Weights of a small transformer language model.
Size: MLP 192 SwiGLU, vocabulary 2048.
Architecture: no biases in attention or MLP, tied embeddings.
Training: a variant of Muon for these matrices, 125M tokens, 7612 steps.
Each number is 128 + 32 x the weight over the matrix's rms, rounded and kept within 0 to 255. Layers, rows and columns count from 0. Numbers have three digits each.

# layer 7 MLP gate, 192x96, rms 0.117, rows 138-191, columns 48-95
129113139142112150117138151109136134150121123097109129108073131126106130068116137134118081168098120082125130135139129137121134127109142150158122
074138117150110154142055181161159136135176145148115205147083123131122114122158149150126124150149137117113207132177118147089143136141141125131106
214149157143146154157190097090150168112111147110154127141150100087124090126184144063140112124116093172135129163069123114118105157130134210124136
129128123159118164141115174112095105163149123078138135130122138165143143102142133133158121147140144174102109134046134120086103055111085124152142
088127140115136133129118117095152145182096096157127126166085141110078181090075153147105087140161093127179161139116127127102154109106121101202154
123160171136142143106132167146160152159185144127094168130109099112106131142129152135064098111110130133162136200142114078102137105110115107018152
132140105159120106155156124116129154139138121131191124130083126112173134110128141099115108133072116081097106092136102101087158124129137182097109
152126137125158142131133139172116140156130126142151098115169109129106057161111159133091114189127121111103098138174090158160137175118167079183141
125097071194139085152136123104080099100139127164117148131165156090076111122155088113130123154110140047081070124115158197132176165117139107140124
087128115101164153098122098147088110131045048142178123137105104115083107142132088090123132108107123146134104151167086151112152092128054095128169
189092123129168137122154114160093056136104092176165106105190111110137135125046116119206105195123138076156120153172112140149093090150128085154085
104192114120086086124072094106125114127123160165073140104112144099148142163150143141077059048166120181111184109061101167125105097169082169185145
116108023107120126163107106137113114105155140159113056146134159133169101151134098133082077091124108158143137146084127077169137089094114047110151
175169145166132110110095134152140143126114112144153150101136092119078137165159056055085095126119132131129130126112086115187114157150065051141096
139134139138126140115129142143120155112149109133125128170065171113104148109149102098119106097112105103143183112131078108127149120134156201184134
149139127173122076112119119102173104154087097141117179104126168114119151115140086097169190175170126144147105166127158177134141159230078107127127
118111122135121124231110115099141085108140160193136131104105186124110122117151119138125128134134123134120139185107196139146144143142119091116158
120089129137113120092146116171143132113120102122158087136124093093117153119105093118108112110130161107121137078121081164073132122113168105118080
083137133111110076096098175131118151144140154148158138160176122098099137118102080140114137089114133112152145179052138145207166140134148121103157
158103041113100072173106102145150082190154135216123112172133154124141047125117155163141175105120098146090118115092154124177127099128122137091166
222113159119155099096129114122054126176077081115168195095131155131150128187112127144132210072099152196102157104149118128140160161146103132151153
100134083048150127112135107119111126161168122135128086114145112108145119119120133142117129085122094121142109106158117177167111105090036131087142
149128092133070110121108150100121135142148199203141108130184143117111066156162132162134116145136149088102133135149125147112092161181097106160106
142124138133106111104142098141096138142122144160150145121097130098152140122140103183157071141159120145154147042147115148106141143162184152100169
160085168122148068144123135189101167128123093133177113063133150035187135146053111113155151102155166151118160081188150130133157078147161150118110
141164111146154095101141127063097054178169117123199165126056172134164128138155117138157120137113140140179080167073126099151170121129119142105086
124130094178122094112089125123108138188083102080103092141095074134144114146113174099114166114188101089111183087120143177110134157133125183100127
148111081111165116198171130096199144139082126136140103118084158111139118129145166128079141151140094148141152100141136079120081101119085128115084
139044144097113083186100133079173128129165119131127152103150129067145114102194109146093170063120135222143147152174140138135142025156133188134124
138129128143173131115095102116167101145061128124154154112136116148132110152148069157126096151087093131111121118116169100086164137101058154111174
162112127097054137190058150105124117103097068067080135103075144132097154158111134115078164059135065105111116116132124188141145092105108102141115
131170117136151173098138178165143137128104136138110134123179119097106133083128145075119097137125096157147203120118200062190154204174146099116131
170093141159131033113119069150183123063132119132138152143148136129142116135135126175118192150112133072118119154129196098124163190142115153072080
125082130154120052155115109165224109157158138166111084155111146106168151135114162119136114141145108101097167134101107095133091089140162063155113
144119102231122071124098111127175104159129122125112122131109141151110140134165113119144125116094076126143208139094172073107102096097119124125182
137071178152130117115134154111124150134115169136121189097170163125127143089083150120195142135148135115184144191104118141120207180088204067113177
195118132141177088165131128135185149115113089173157101100114132130117122126108175129132175176075130149187181158097149100094082158178155122152126
144104148133099036108108214099162111150147095103169107119133104095099115125200091103057135052129103153111174144145136078148111103085155136137138
159160083153127153107145126110110068141126120123134142180096159132104166148143163067120145108130097091130101158176071176131076117124124127163131
114138146097124096115150157128107155163136111097133134108114149071140117091106128059115157099116083110149146143157130119183164131125151132107132
112099106171175136202131089111089138106120132135185109154163183104067133133071114149091143186124101120110134111075147128121133085108122082194195
044176071114157156095092158077153110100183129142130125097171129111110107128098134094122115085135101148136183166081089149167137107139113106127180
126094131081066117098135117109122116106125130087124144122130079191152102122184094168138102113035191160107099110111168134126112150159153129111097
142158196127125197137124124174130119163069143145202128098111101144112150160095201131153097145148086120116108163109059162125132145130157182090118
097102089119130141154139160150144115137099122167093125103129167127135144109118094097112108127154105056090133154117110137151140099106114128110086
127112141188119140127123109108156108132136124166124088104111163177134168091060172070112175154117075213156132101137133182124112116078095135188107
128187142147165107117133103198042151111092086215096131108203119121131119089156114163060158104128118099106175098166117099200128132144093140147089
085140107154050102167072075099127129076191088163063138143111108151139086172112168143093164025142092141168152144086180066175139070129077143126107
146103151126143142078111120104100083141127107147147113174160140055100179136077159110164130134205168142117153143112149108169113097173167097126103
176141129133122117123050112116058124129165132136123114104123113140073139148080183075085097141108149176135138118131111129146168160150093146144106
110122108151163143208161097163176150115139139117165127170117178091100124118132162112106170122154084070067144100063173193129150136109141103095117
142181163178162146132133170064097067122138114149142096137074146132151115185084149115084154120148047102124219128076190081050122128122090158077118
112100120066081171060122113155100208132129127138205176112132147164139135174120091132120117120093157133073115184087100103059096124114071152068090
192164120100147144138122145128109072124140103136100186174123090070150109147107153100114100069145081160096113080218140104144221146190163151156141